Weights of a small GPT-style language model, trained from scratch on English Wikipedia.
Architecture: LayerNorm before each block, learned positions, biases, tied embeddings.
Each number is 128 + 32 x the weight over its row's rms, rounded and kept within 0 to 255. Layers, rows and columns count from 0. Numbers have three digits each. The size before them is the row's rms in percent of the matrix's.

# layer 10 attention query, 64x64, rms 0.0995, rows 0-63, columns 0-31
090:126168108122160163103129115153177203177234142100092108129129110123128091123082131110173110163153
093:123125111055190100101103106118089149153118111121101149110165113172157141103105112162156147109001
093:080100128177136123163149186113137143172136117106118154142129151150167047080124138101151122093150
086:160109129106129085138097174108133165052145160104123127068124125088095114198126132109145095093118
098:137094107128124099225131157165065178135113117098137150159120120107149087119077160081103107147064
088:104114101118132138088163141163133095092144132109186140146058134125098159100141118160087138160170
101:142064107140085171074199123131122127113149135167117119179098155134091154128122166114096157181078
088:101118108167106057086105141106138108165102127078172180137099120178144096140141189119139079157184
086:120068127140110109104125127150126109127169062150150114087160100129185185122089119128154125122103
092:084149038146064085093133102144104125169123094101156107144208184165106128168095119141125124177122
094:136125073115159091120194127106158127139107119080108178147120093114134136146170087084175133148169
090:066164092123116135110128191124185063114075078105078159138113103140094115121085082148093098120140
086:107108125125164113106148154109112139118118171148161167122141177158180080058078080117112172087162
090:131152142101126107135118142087168105133119128127123198155159148117179118177131101096143081103157
081:118095171144152136094135161185136133060114082157132147175056187159139159136109143133143183058103
094:125094149109161122126157116124093139096182109105164178174127115076113152122175118150160089176040
084:174142174092122173102178125119126102092152184064106043177191129163130104079160163104113085078178
087:146135147110187105078079177123167117143144082116143155157105140117135137166121152201053104118139
088:088145115134137093152168109110113165147108102122148160112093136075137117058172119157124126097118
099:150107088169138058111125181126181150109129128074146062155171157102131170170155116092059127138119
087:171154098160099143161176129089174153138088124123167110100092126116065113139087189142187166147099
088:167121096150143129100152109166119148177096174146135166106085139130154075199155113148118108127095
085:114169105130110122142116150196136074069118129142151164049140144086115118148106113162160109128115
089:122145098175181077145168071088149173120125139133112142088118086144134130100136104162090096119096
094:157185127127114148105105117139119182108145149178175098069063177098156151119115160124144092127107
083:118185121119113146153171093202133167074118158159165120164144124132134097168069112193116078102111
089:158149157144116147142139114153113098104134167061109128134213147165083157068152125083140173120079
094:114121053154157143164123208096136082116163129099123131106151110132115111138129164148141137164089
090:139155125073131136163113151157128149159160075106096130112131161185122076115125111165097182126137
096:137097139123123128095106149181144133098092150110083091129182142079064085206157174153123145111087
084:189166114133125164154104139145165132104145089133077139177102133156091099163165106094125121122129
086:090104093139194103180113150177153054140121151170158114106158129147152168138110143138184097112195
111:102126107114128085182118100058095182176146164114142136163099112119166134177125124184111086129135
121:142135147110153122081178106158143131136129140051151160096116066116104159072121107130117174176122
096:160145114124190124129150181154185126128159187128058142112113127141138090168106124123155170170128
101:194172145114139099152122096073118085081110103095155105114142119196155067135171074091116143103072
100:150119124166132159162127108137107112142144189143188111128076176138124090061124145086133128154203
116:105131148146139124082103099096166164079085101132091121089131144078115159115142145146100056158155
107:104131168084153128157156133165116153110200092125121167099075143124139181122066082111086101118119
114:106159130188153150092155137093151164134187148141125081150105130104127117112111139103079164125178
097:140140124134116168131121090140233146091068161150104155104154149110072116155136119093103152139106
109:166133128114124156068097122120106151107129165152160133118047096244090125141123070136106088069126
119:098116120119113111164114172133116071137053143151140150147079099082125103213151160154120116135152
119:116080080147149152106188115155145076125118107121143132173155096129083137134148138104146093169151
118:151119118137162119134076168130131205106150159116134106164186152137137095170140111132111083168097
099:097143167126168168164109164103100153138132114163127109090098113060085129124172155141117106078135
108:089116167093116136116188133115124123127114113160084094179159141164158112088111139101086167147123
114:155180154051151153134085104168103167138155122105146097175083195079112131140133096119169144116128
110:117080174125117131146116104166111135124132081137118104090127145103155103147101179138107128116098
105:063094105114131122112149127131081108095125141110147096117069094084113055124095116139146087144115
103:112093131181208131124176097091091099107127084165088131116133140128126166134108067157140092156096
103:143105073168077161167130172114159178147129099070068129132116083163085093113109168146111173098079
115:101076138096086147164141088102158137170147113112174138105157066094156137116187122101108085136117
124:067129174142119175105151110105119137215126149115126168110086122149132096134157090140139154094128
109:131158141166077139099120086130160146107089063158192115105126148136139157174078167164142112194073
111:084172091122168171087170177133075121151126064082112118148105101182065159124111117148147113156164
109:061096093130163149061151155166162077112164088148169156112138120146126091145192068160127131113150
108:130112119187129094149148145114126086150100141126123161109125097106163139131067112121101113171132
111:168100166122125040134123146166141104158108115112157147117139109143149140186131130139147179139057
103:098179131147137151167181094147139108123131180103151112068164089146126083165117113097213093164122
106:147125127165135143179180117087183156145079106160137168133078192153164092146118151149060085126101
087:148121132107148131098146151095162099167122155089093093124164143136118113116156095169097102134119
112:137155081087106120101131126123145100138135127144110148137113167162152143092172186107142092103120
116:083141148084131119139114111130141091132142141158126125167184134124139120121119185214129088118159
# layer 10 attention key, 64x64, rms 0.101, rows 0-63, columns 0-31
085:084118112135176181113157141178139208150213120096084116135102126105118099112089112122143115169134
090:085093111048163097099110083135085177140109141148087146107171127111137124127119083162118129119057
092:048084135203121158128150170124120105155135137094103107170150155140194073072157165169146145131074
090:151136105139135100071106165148142135032131153095155126125136138113119101207178123130117076085109
096:135119136113095123167129109204104206138083148107123156195118114049162146132089157095067091129103
082:177097117085140130116163143170125079086149150113163120152062125178114131093151102162105177198126
096:152082108112123149083153111136186127109128160191133148183117138107123162114137136089083150152149
090:086085130159128073079168124146146105127101130082176165152124121198173101106156176160130081205109
088:144087147105095082086094077121153117111156088177129094093159114109186201116122142172144114125080
089:115151060105089068117188083115125136138122112094170106171188191155112132133102128152117119209098
093:123121118123127124115212172152107107130108098052102145131138093131144134121180085123185119186095
091:088109121115112156098208141137145093079078079112078141140137124132066125131093107156132120151108
082:056103109100149128153146151135139147116126146144125165125146172149160069084040087088134182070124
087:125138109149119117182133185092146084148125091117103120131176122156186088147103118147175112133088
082:131098140132168134133130143178134119089112070169129128148121156144097139144104152185136200059061
091:103102140081162101167137109097141186140178102132201163163133068069103152140159098137162079112105
078:130135156108115161086139131108085110130157202091128039163174149143107100079167186115116084055188
089:149111172102175122097125164110179124113118090093090166140093174124167138130138129185074118136130
087:125126117149097114174170117137113178132099131137096143074068130062131130097165095156118136117117
094:192097131170096045119127152108186163088148151059119054135146158094132130169124111088078144149147
090:137151081133077157075095106136187151172058148147171128128100093089066093116123170146167153121116
086:178114115105146127117177184153115110176086145112101198095087150160136086205156078139095104137106
082:088172092130105135176116118194166075112128143138166152067159135090115136147086112164124105158120
086:151146054179180101161127122107099143151152098147104141055153049137094123114135104184068129137086
096:147146156136104165151115129145100174114126155153133116056055197108132163150115110117146102160107
083:112191123122132148072184141168099148106127157180179125154133141148113174182085118162080052114124
087:147198177119124164115131116151113099128127163048140140131216145144118179075146112101133160099101
090:090147120156126134110143132104176151099106168140116131157177124073171129146151111139139121154130
091:115224097121136132088149153158130157146183093095114108119121176139117104113136145163108151102130
094:166125151115133097147108121154185169120083174105129089154144095077066131225154164134118118106136
090:174183119141132170146125202152127127078130100099085122166124141166084119150165129101090094151129
082:091083105166146135129086088169141065117121151168185104140159158079168154110111118203132093148189
115:131121134086147107169144099059078134180135178112137115137129116119116112172123162191125142124131
124:082127124117108082096200100125112163105119130098195181112127099110122182075152146125163160153089
093:145142116119089140140153157141139140083117179104128136188127122130134143172093109095097111171090
112:163100122135152105111074091140114118089123128095161121093152119125130049091168073118135147114087
103:133135104147168134106093147164133079099133184176162095141076149124101146093145143082112138183175
115:111103129119156169155133145136138138066124107093104117103104123100092125144132138177115114132150
109:107158187094131156109141158152118086063222105147084185124113140127105144115062105109131094122091
118:125119160167138142092170133099103125135189133131144059162083130131131097112065135158103172152170
099:151132106204124131148124102125185169114097113151174137130160163092033119146120124119111142115094
110:090116145145148128085143167160085149110138183169154148114114109221111095104100064141138113097090
114:083133100109133096185131157104158098168058093165136166142040104168153096197141174110151106146175
121:125118069135136131078131113166189044125116127122124130177171099147103156120146166124150109117119
119:166093091112156095111053149116142212086136146114169132159147150138138120142109114139131091199111
101:091179163121196161176148115134167143141136098192105103119116098091122110109165117139122082068139
111:125105133051107168144192125087077126085138088142117119189170125169123110132083161121135177121106
115:138156179085139124178120097173128152124138148154162057125120214141107155097116092078100110123122
115:088139160133149062134072126118157115094139122153102124111135131096158153105142149143073074105147
112:087151111147152116124124074100118149096102162125130116163116034124128113133108122118096057115133
102:089070121135139123090102136103131146114116082171106082136172120095167129147063133183190126142088
107:136141120174126173152160187070120210146067141101089146109167072149153160107126153166074120077130
113:157117135066118135149159105114196131150129118111186136080169123133162119110114138128137113131110
114:071136154146114162168178160062171112197178174113131155103118117148125090085111093129188156118115
107:158168161186121110067158098128153143123117080124168098102086112156158164200114127131124079152065
111:059203112170143158098164134183098122147118104095112121171176090159102186141112137145118110132146
109:095129089159114096099189141132146128098139082144167141106143125165135083139115067143149102090159
108:167162112134149058137122144113167062212126117137161128140166119096122110125055149122161122125127
117:154119118107121065109146138134107139151112183129113156090139152071143158211162076116072160140093
104:127129114155096104132179117166167103112114222125144063096194124104121084136127135163145120161111
110:144066115183139165117161169100137093145101130148117109166147185112133090156105108136131151160092
084:110158114110119105141111113070165090116141125083143087180131102159096126120095124148133127117056
107:133158105089082111163115178135069128106147141082135154110100170154117103101124171132161090103129
119:136130110086143175160126080101124115129106208181157143136162085158085154131154134154098071103149
# layer 10 attention value, 64x64, rms 0.0613, rows 0-63, columns 0-31
109:154100165118123076127058133194130167142116116129155171101127111125053116142168162195155149121115
111:127189118155116126061142177136097109122130166122127161150120176092126119094089114106136180116086
101:122188097173110104154164031101126171094149151156167154125102161071153145158151143130149073145133
121:102147196172171125161153163137120082091082132127093156148154134171140103149110163130124092049120
100:171114128159135095137138137156057083130185084133178130131156104078124082128131080126138118158160
107:148133097107177085127165118119113110116083147097126123124106135115075206140033129069146160170174
101:162125105098142175178171127181177150102095108068113163045175079163138136113121099115150109104156
116:102100086195119100122105159145139147135139119115123142115104083093123108173105149206146137166081
104:161125096104126034060186131157140139123103120170058051142145134130148092170150096154090114117163
114:126172127098131097119212108055156157093097164188158189138154125106057095112178081092147194138148
105:129106103121118142098138162154215152105147129109119125154132120131141095152090144070128159127134
114:121164160109141152118156187147149115134106067155167095084144082112171088109093146080099142146112
119:142164125079153170164146162153090132087098149141131136115125088182151131082117154167121156209112
099:146127160078165077121173126133136085119132150098081136169182109119043079135140142137145135075119
121:063073114132139146106126182152168142099135181140059150121157148102144083117165166135197169134140
109:154074173154110164161166164094101108131134175071124134081152103092112131125096128087111120114181
115:050192131085122121132145132157156105167181106064175170070150126103142086149119149150145153117124
112:099156157163184085113069151133083095098148151167109180108122130127173164210105120073172140097127
116:107165150164115152208090154079111146111139157117117147209168141119163076144172139107095129184119
104:138132150122131130170195081138136112121145088157059221133131090135101092114090105166112134140148
110:168159108154145152110139140136182111105183176123143118092107093117146120144116144107076133080094
109:178138130160086140095116052160127130104109133089146152132154161070119128126159130174106158116140
108:133197093127105115136118105091113104108130103100115138109142130150138098155124144100139096129132
114:120111127153137117088145157140112113066132123140126088134142125118124145180179131055163110133106
100:130122124080135189104157114184122105170096086129131125132128161103072093143105163067091127084148
111:122111147145150151172122091157165092198096133123072167110144127172160110109160104113092146099123
103:136103043148076108118139103081119092168142151153121120145137145157160150120131143102147087176119
110:154145145120120137107144143067140200175133081092172105159140078150167118120123106122154128094109
115:124099153108102213082087120088157069104114131118114137100177096113136113158138138129146140213171
119:184100111112216201074132140064153135155197096129119132141145135134116186114175149167156105119066
103:162118145168113130123100102104110073128086122160177109138170119143165145117096133118085170049105
117:121100092165098150076123103121132133160128187175059114027120147125164135153125087162115144114111
083:114149133093084155144117152110085106145171115135070083093127108103132180099222126129126139111134
090:121151088117124140059143138142126151165053128125090130119155080156118105145107083102118128170157
086:104141116105109147141177116169130097091169112127110128180092138140181170163150085131073125162135
086:117113105137119070134118069164112045164134130159184154109150156089084126134135150199145062155145
090:095113128134176134113056160122061114136124167141166133130094123113118122205107118128096116107126
092:098137037148078106142111101127150114171122110173126156157139108103152108186104075073142113087159
094:126168155141134143127150162202122140163065104210094128151124195140184104100064123092074139157085
081:072152117175138114135146100063122134087185149086086146138179102184127118122141194092105157086159
096:116125170121115152122106073106160121139143127161175089125139129114123097138130144121109126082145
078:161127165092119153144091109101164150141074121145096075182143105163101165148115131099192116082154
096:103128125166106118131136146167091128110121141172141051125140150194106149175122109182113127107110
087:130157069103126178084147152134108116056121097122179133178146142136057173153084090168146104146098
088:148079099128145084151156163100158127147159137173127149142114150146139042112065154144153087154179
074:131089053102160098104186110135113142146109168112178111144168148094144145121177154091133113101106
086:099109160099167116106109170138135140119155154168113189084109125146156146126103117066095148106108
085:102168091119144127065092130100124110140118118131111155124141111128085148119132139095171114247117
109:092096231085149141137078148100121110155181123090128116124159059193110177128095081078122107164141
086:139117169095119146158146167110152114173072133080111150183131093105120083101110071132138118126087
098:168136134123144122103095105137067071151141169101091103183118172174187118107085175193167156128085
089:148120138158114200099107154124124106161149144084147134091104086088195093135099144094117131152194
096:113147164073131092137118097083115175084134131100100167093129124139176140067127137143191154099183
081:109128174106129084115146139125185159092043084138121134128093123135144156155099184107159068135125
086:127136125141096118150080081085121110132121068117143139163128116182205119075162117116086126176139
089:128142149146134067083168116171155096214139149142148140112139140141098133078073097107100096152083
086:162084186114128056140162106086114114141130112109113188153151114079109124152135143049092133131114
088:098188065135143130070137113110103128131156123130148128121072111152100160131125149129166219137120
089:089077154119141123109109140132133086164128173131068156108122135103123120090110109111162107163165
091:146153144093082136107139150170119120137142121142115146164118117163135141088144127112089119174106
085:129183126173162141156158064141098137113106103175138161140071139058124090128055152097119133101104
082:160168112118148141157111124177120110135114064153137135139163093155113149102148184152148161178089
097:146107111130194163141118172123069118109080162129124091215137134108193145116106114113090102142115
091:105146163178082085105116089146150134094073132157122041123109121120151106066132158135063128166143
# layer 10 attention output (transposed), 64x64, rms 0.0491, rows 0-63, columns 0-31
105:086147103115146161109182107086158072117134156109118115141120144137179172127098096074127071138169
103:136091118114116098155097102145134137100201119143136115113172127132116130100108114124137079143132
088:138073093097114171118145193140143088137110073104109102128128093173086103103111099160137177112111
112:180089102118105159099124092150099188142147107146153077128122116057100126153157097133126170157116
099:163138111053120160137071151097169173149095150129058151130136178146153193168146194052093117102115
103:136129153131075151118125113124140141138157053162139128099178146107181082111184154189101077093094
099:112124142150103066089093100127136137168175137172151078219080148061136172144137176099102153136103
112:166182157060139175125163066125139094135093133152150128151165124144124095083133113071139142088174
109:115136139169109209170082124119133117118135142104195170099093134111071171120156186085117138138095
112:146115141130079114117072145198097130135149108059102109145094120139196147155104130142105036126123
104:143167162132123138131105131090043080172108104162128143084127140157088182091150109149117132124112
108:156085131149131109106140089140083155136111124097053174177148161152104201110169136157191136126154
116:112153141116136072126123105086183131160186125111100102143158140072128127138083072112132115053101
110:128078071112111200160108114123118193110123114153169134117124131136225151104115149121125124164090
103:167217107146139126176133113122132129137087063098144093170131114146130129137098115163091105103126
107:157180090085150115119063093150164116147126099151158144186091133145150114106154133151187160135088
111:209102124167139106114123113118153150093124125199097097178156071109144170030097087112135078121122
102:145119111089112141124146137129181166127128107095168068175113128089076079037124154160096104137154
104:137095091102138129072153098203129106084119094122145071095108156117120164144088134182146174070136
099:083153095109121113119113148107128113131096192099150031109134133134185190117186116112136097137097
117:110139148093074122139097135123091151163088042129138145177147123128117139117132093129183137158171
114:119112095127155115145145193106113091189168100174134096113098092195112147127096141073174101162105
103:141097144117153134118155095135141159161120142121169123121110099117134122112141076157130191120110
107:129077120079101142160080095129120162177110163121137154130145135115130115096067118161049114135130
094:095134130145069089126119162085095136119166214122127091110124096179163154116161146190152118179122
109:125153118125120116079118129088105129061133103144174111148111151075103142163083142152119125174165
095:144154200100165153139110146182107137111114145096136145119124083099076104124148148135119148089170
108:091074152135128121097089086163112087111128155139107151108135185130129150163089132125123149165181
117:134161130181125051156155146205090209119153131125127145155101186186125140100124130123101111083085
111:119161173103076067178122115147111097069113151117130103117112131141176080119074082089128152133162
101:134147079087143115162135111114146173139208141141101156073103154131077125120148162132145120198158
108:119172159095152110150128126149131074092115095122183112224155080120109139110144155111126117146143
091:144112170169148065115136062111167142122096187123192179115112162086128063185073121141129108157075
092:113128166112160120153123155164096084085178141116175104139072166138136171148143113137152142122181
093:129072143153091126136084103098126195149104179145142107099129118129098127117111144124148132145159
094:139147106162129113092101194090137171117170141089120074181154145115123120084074126102112184130088
086:174161131205082087144150099142149095086144102142102093131154125125131146050139124153155138153128
089:109124137146212142099165166109126148122116138085097128120094164225137177115156117117093091163170
090:138089070095170099156097058078185129100129127096179075112106057158175120117144118166124130117164
090:161107141125118112090080162186106122102093130171151137122088134096115120161133092093134058134108
099:167101129110119125120126145155111133201064116093079140117135075181127114126159097100133169149113
089:161135121145170143081177085144126160093123121134155145103065140107160157158157131120063158153170
092:167156099073160142104146122136179099159130119080075158187089127120198129109125128104156112164179
096:173105193124146117212104116102123100174147134151090100082057147070155106095169094101078160116124
099:100149147145120174117144061180148118164134074109159123141098142138099196111141057091174155131158
080:131147125147159197076125128110123168117127096211120120136100190121152134124079105127118133143089
083:176129119138079244154153128156128106129101128122148119168114142111110132128156121168177069148154
090:083057176123122128095145153114107123114141141142176156120078161152171128149168104102108162101153
112:177159101165094157125153097149127108123066105093107161090089163090086068123171145130128133080124
095:105143159149162113134134128151128140097111079162140125096149135120058124112141129145103104108200
098:060101151116106134144163142134172206151106067132136133122113103088130147130176114139048101130147
083:172158115128149123150142073134126178058099126134075177094174144152091137100144133134149140133041
096:096098122153097180124140172139167093178106130120166141114147133127092065189103124133044126148134
097:125170056109169178171101112084100077141230175127160123103135143113096118097124096096096138130104
087:121170111089141097123116136198200170127159155129138111104104161131079089206098132093157140106163
107:123106137170069172138086155132123138125133135104111106183094125194099091167165095167143136098216
096:092159096158130195073159142119147088103087189153142056119137122088096105109144099174139079109100
087:109036096144146138210122162130123135120116110066110109097195167067140121188142139128151082121118
095:160143117123095150101223113083108146089164101094155120110153112180104131185137123140083165135134
102:125160073140215149209122074053164115134139108166112098125150125125141107133131126103151110111105
087:179053098132127102116132145157123142153148158118173084136149164174105131077167092178156135162153
077:112063102106165140111113129114127205109148168133113195104118167069125154099200136135132148095125
111:085126127115127133123168087122163153147151102128145119073151119101065162069121151131120145081139
098:149140119104151091151207109120107145174163157141155164149131118126180093181069076137181168089164
# layer 10 MLP up, 256x64, rms 0.0701, rows 0-77, columns 0-31
106:127114174045114133122114129107153116114165171154166179118144154128122134087136113144171177117112
100:076194171133125130120125135162130084094179076162096160151108161128117150151130142134162117094150
110:139164171100152127110143197161130103125085080160118182100116094138093149030113117113157182086169
079:081114137188156135094137125171093086126180129160102119100134135136082104099135154140139118118151
102:090140154137097177178152133181104138143117126087118112198162097147132213129088132133093116109174
091:086172143141124044115147089109102091188130108171151110133080149070173167143140141136175157112122
081:129195146105085125078135144149161108120169207182143134063093161139156144115116132195161149150126
092:119135120152104129148110152124204059144062148148118082140177126061109103097212072125135097120153
099:081149172092120139174132111146126107136149096101125168109121107079127173121125114126158119140162
118:189173077068178179156105122172160164075124135096129146108171184115117171083182112155086097147158
102:139168102166130065138116177117124106108120139148112170153117099093101150084090139151174138058133
099:193107097095100176150157110137151116182096098137093126110132181096158130139145114130130147083149
091:102053140165086104098117134138100172083131116149157121189193182125155127107167122151089184132146
076:132143091129187139093139112163109129093162130064112176110067141084169071190170103121139150131201
096:144149129129122136074122162144140135156104103122106073139154126150092161051122108100094183082123
096:135068123165182148135114136146140124156149150175098179156127176194101143058148073147138065164147
079:144074143185078174094145142192086101123130168123128131172122154124118078141080163084070129057143
077:118131104100060110111125105156128153145123193098155130201138117096122081120130106177148101179120
095:134090120136124128118151103128164115101148111131121148172082132108134119134199128213058141147111
133:122061157206139144068110136118114144103105137113161149133144171074123123133112093127114120160122
100:147130137175215112109090193103164103081077142149117117114158176119102121167074094152158122136153
093:090142063081132111093132114168093122153113129190107082146138136071119150127108121149147132122126
093:117138129154107142159126179130120162115057125075092121134125117141183110086105136094192103125173
122:156129176140182089069135096092071114112131144139199210196117111053148147195103159135186155104115
099:065130146087193118111129107085157116176060116191125116108088120102158135138154109089134132170134
103:189139113155116105130092186130126038122114136102099119164110125180120144101202059175125140133101
096:143165133141100131079156165202133162136193210105146138127123113121125174110119098104109140144112
116:053117147138164145096112163108107167134110161204106202149119086139143099170125105126172135123146
114:128138140151136139121126096106143118129110147122128116141146141112166110088108182160138127181102
107:198153051158117103059146153095100119120142143089129147120177135124152166152133109117079096051182
121:123135100183116101059111133165095127070102124140079147104163154081113119117084123163130149096206
101:182095116094114086133145138139137124144140141097130186151124124128169135062121131114111162126135
088:137149115117089124067103129142145111118109108128183186193141084119045069077158150144137156147128
098:174169165117182175115144107123196213052100132096137135108153132077104126100138110123119131122108
100:102150173161189098116115099174165149147145139088103135207150117127160123060135114123149128089096
103:160108144136120125107059161080124085085128144103140131201188183072157111097141120163104142109139
121:184120106094129125115140138103131143147104052098105119158117121106170134153124147178125171116100
093:078153152139146076050110169093117096138115095103160162108084171187108136127079166144122087133117
094:061174154149114174124120096120143113118100111119133105087140132137126105124145128185139035176142
098:096135117156200169107069132137083126138138149113108163127116143108112102112111184192132120124137
091:092112077096155175093101179135179154103184153135095114188176170078082139100161070140115125090169
094:155171142121131094077163152140133116130123099093137089148120119171155160082124092172161172123146
098:114135171083106029087117123132139171141089171146083134141118139171177102107155138152116103147117
106:090094164195136128147128093171137138118072114088105129048188088068104136140147114127188133131129
106:147195145090111072099153151133096131151099154092084199119142139142111198143208168135133119139138
107:152103124167105209114092149109089166157161100082134144127150126102167157102135115126124164138091
105:080137177157123168124123098111134147109092113176079130143182142083094151108109195072120090094166
112:117201079103152126112141119131129149131117152115113089111157127114150172138101105180167141057108
099:121097106115110151119152139071180182111117120103127118121146089133102134098180120103064078104147
074:139130116117143095040101186120189169100122137127112180156117111129101149147113155128137174161169
092:115164206135160128101069140123147079114088124177129134170161094111155089078117149158161146155096
101:138178194093142124157093127105164176155095158140063151131158133154208160108175153129173103099088
115:135090126085098058118055123157098109167093107150124174103183136104161138133150169115125133099147
084:145132110088111113118115138134090119128155144216172187127133181116125082076111184151068205089146
102:143132152142107137105051139094039171077107142126072136133157085170121130106154189127142108147121
095:136147168167101123118150172054061133158211106114069131088132117060176132123159094150074114114136
096:108113137164193085161135151116116075142179060053108144134177140163139163153124055117152152111137
107:075084154147144092115125129130060184102097113128130131147156159150144165081181100091098178094170
122:117088125088173107037110133146145073062136122148158136158160100124136165122131126133129120134113
085:155140158099107180148083094124140152134151098152098124118138155062130146095125163107139163090127
109:115133135136148196165184140145115143179112121138103122140130120065122172123081084161091125096175
087:115116135133104160107118135125185101084067117156162142152138167118132083172163195221119119145157
088:139084106126108116101123113188199190142064139133167174116168075090126162137184131111113137163124
082:131117178100138126044157144147136143111075098178028142132141092121139137154090126158103088107177
106:071180133163111136081136121121115176083182143165172115123168151125118137089147113162144157111155
085:098119107123134073143128122180138111114121128095101129133072107147126120110126078153235208128183
098:138121077167145181092126186185113122116121087082171121113121146101078107131133060198127113093111
119:106156164166102074092081143146103139126160075159089173113111107155121109098149125094172082116109
091:161144133173182097098147178121085158094076101147107132157171093146143186122088114135157133076133
072:097198154116170127156138092088114116110079105086192154164050115122154117108110173117122170104152
094:174182134112147124083083114169110163093050139088084106148190154134137105120164048129177091130064
095:155172176180150121088140106132119103108169131141096140119163126166129089087139112101112092139187
111:167153145120116149070114104117150094159194049176111134099132121069180138143101114130061096119122
071:155189113097198130126136151120145181159095126165171051109141107083154154072153126118145136057146
108:155123193096165185161163144154140109156075091093133148200125083085098147125090063121132084143147
099:191161160134153162122112151059127125126135138107096149150124090153136138129098182155071139113094
102:127178140164107131062112130146117155122092118094123154146113105106159189155137172116122150120112
093:120039186110161134111120191113107117159121123167147120101091107148154137130202176109116151187154
# layer 10 MLP down (transposed), 256x64, rms 0.0586, rows 0-76, columns 0-31
102:162150120141118172102149136097134075145074114127112120151064097160086088111101101131123179100203
081:156117118145154082152131119057144138132106104131143167097116138148129086100136095147123099150139
119:121123137143093104113122101098130100111172178167143131158063117188054110129096161148127117112093
081:150187120126119117176178095116156144102131134186106096131150134100149108120109168122131175084120
097:159116142072106121136170135105141117127104137169166124103071160152120105160150192090170131068082
095:148119060186132069124171124094142174175130146171139100107125145126163073144132156083166113116165
100:138103133160176163124141132158078172144095102132055142159159099130136125174151088085151188087153
090:174178111162072117114149105138099131079144154118107156100093066139148124173105153129188173171107
111:156152079140188050127126057125103157168136155127095106101142098206161151057114128148128111120129
090:073146090130151143134160136115156142097097118089142135090155122070134105152090110116130166087118
112:169180092169154163139150113144124124131112061169134105126146126118120124155083080102172128110197
076:162100113155157184091138082087156070074114140089179167150116112149127095130111108102124106150108
101:103160135131137067191155119116138145115099122132081133136065139181147146155182153127129140094118
095:155140095104139125063110133191077170146104143135114095190138123127118196127118126106138130101121
098:174143119135116105162117102159114102136113146146060129185194110148166105055128116116139124152061
091:100123088126119095142175116158158111088139199121097113134104141063081153131155138132068139103070
083:132192099114150038159160079100177153099119124135127106164078106155171170088149118168179117113108
079:154066160175158115081153101130123114124146110125050085099121107212134140130136145102197183143144
091:126116146125116078154084118120090167110185123140120141123067074194113168097140113115155170132146
118:117199100054132113182156146139136114137151114096115109133084114089103148156153108092097137106109
097:105064163177127131135115148122064084146143167158152098067128157139113070096152168095075101147102
102:121142098144086140199084125116145173113108138147082088126152108120088129104126135086109156147071
102:158146158092148145121117134126152136145148139169183111154088085160098122227111079152068117157113
133:093091163157079063158147104121108150091090149133150134121141128180129101106125203095100125120188
106:060094152211125144079139142110092109124104144083124146129150140200178142138164113140103154156178
110:127125223111073138076108051140154164115155142146128110103107159130164156110102116151080129143189
072:134121137133111164183132128076149133143105092111066122131126127142108150121127123107098141137143
083:123158164084117121144148134103157112110086036087149147124111191168080120078114191142130143104100
129:086092124133109077116114165127133152080160108129182174072162115138166184134122124132102135067156
113:144069123184129118138128130147085174149137139173144155105113132115141152147171132077109130119111
142:089102167114059164140119177163119147122107184149144147116168184054110107126160129087128113141125
100:106088120171154159140102165164073095181145132131103076104180092132147119111089136098107120145111
085:114173179165141077206184096087158129124090102052110111118142179164170157170151113150081142079134
083:170080139115164117116127141135102125171165153106062100112125095172180137156141158103128127101103
128:155110116111180147079169093135100143175113143152100079135083114110167151187164100102147126164089
093:098154101101114059203119122069102150165106082110127165131140070165086111127118113152085154136099
106:123117080104136219157154115069173092099133071153151146131145163109130132099096118116138147117112
108:188155077170117161119124135151112104120174163170140074113173144099131082045133085162126105133084
090:220133135151123084148126133135134141142171142195103130135122099170144118131126126072151145142059
098:182174065177103091147127135154139121126109123135220110095110140104156097185117116144167152041089
095:106178136124105122176111070113088143088101096097145093180197088174159154147093163101135145122102
118:131101083113065135118070170127137118174127156117088122072145125186125107179123104121070135128200
100:173129106172184115078126161112083051131169118158146080106156164085112167143169139109122139130093
112:175100133179115125110105132188082111127175130091120105121218134099109091178088167143124126142037
097:109095169135080127174138143125146110090137049189167118129062166168104116119100108101069105152153
083:159130139153132080155149105089166163056156093134163138112110138097096127133068169179150150111163
108:180147117071142070155151133091111095140172126160083095129190131078167143120116179115089151140067
117:070153120096105168057154103127160147127137127126152150210123144203106128116150108189069132157097
104:170108146115144067082153154151116127139163101103047119160157073148124161119074135103107146116091
075:167156135171137163175081113176094063171112110109118051117133127179098135127133072147090136147077
104:129094111125108161155187112206113167130093177103155126168090154147083106183186090157163128099147
098:107144111088083113184079108115147134120204167157158097097146107075181088081109143106130119180061
128:171197141111081157161147153143157085097128084151115086133157102163156101088131083179127105145096
094:191125136139128079145178141142193135091095124078113079150143089123135162131135121127092125079115
089:123114111029128085197157091116173114176164086185137160090164138099122157100138124091114110100155
105:161161116093167141192148092095161138138119110137144077135075093142092118111160145108101140165113
096:157125090150130118113115074130089114118137171142188130145144124080099130176114206135067095126142
128:169076130180100147137110105141080156134180172134119117110039137154170100149170126129124125162129
118:165177106132139096217166120087109129158143155139074106067121154120143109137115214061132088133173
081:134141070138135136178150117094136109137160096141152125096162112154118093148082126101091112147080
119:164195143125112180128108159119173097147121058101086164128096122154122153161194066105119086171138
087:150167114200141119161102149118107165166199116095096061071104116165114124132166090089161152113107
073:209103079127145119205111114098111083122188118153084099107095119122106120096119109147167160167072
101:113139160132057179109104088154110144096187128114149128119084149178125090155174076097171152193152
106:050126139107121183125100126079114082132117128096164164157076181098129123142161093178127095188133
091:152127074145121071092100168119080146147130151163088086130158105173151184161128179133068130159185
087:161103168125073144140105121132165138153130170163149092134171163133172112130148143088102026199122
086:131112128054132122158149162080144111123125061145142152143140135075115159124106121185166132072127
100:090127131128092173183172063090157118190104126124177109106104105135153102132142149121110102170106
081:135133123164104111069142171118076134135134200139124108068112142173155101147131084097056103146127
104:110071127114144148110142112157064115164127163113141067145150075117181174131150124093130125120170
099:170155116073102127197176158147083177108073100135059102114125153147121128077141080206120137095062
098:097088125122144047195164183072118120157128159069163170144089144137115134080142138147100136122155
078:092135075137080168113134114110149084103176136120131135107108144182041120148092099120143102127083
129:168059160134086124117093139115099166127100132160175147153134138165110147205139103084110043139129
110:104142094138129130147122110155153136111097133150125124122085133115163110097107104095243150136160
099:072105131135125127168137112101161069136119095132122139115164111180134078116185072134130101125069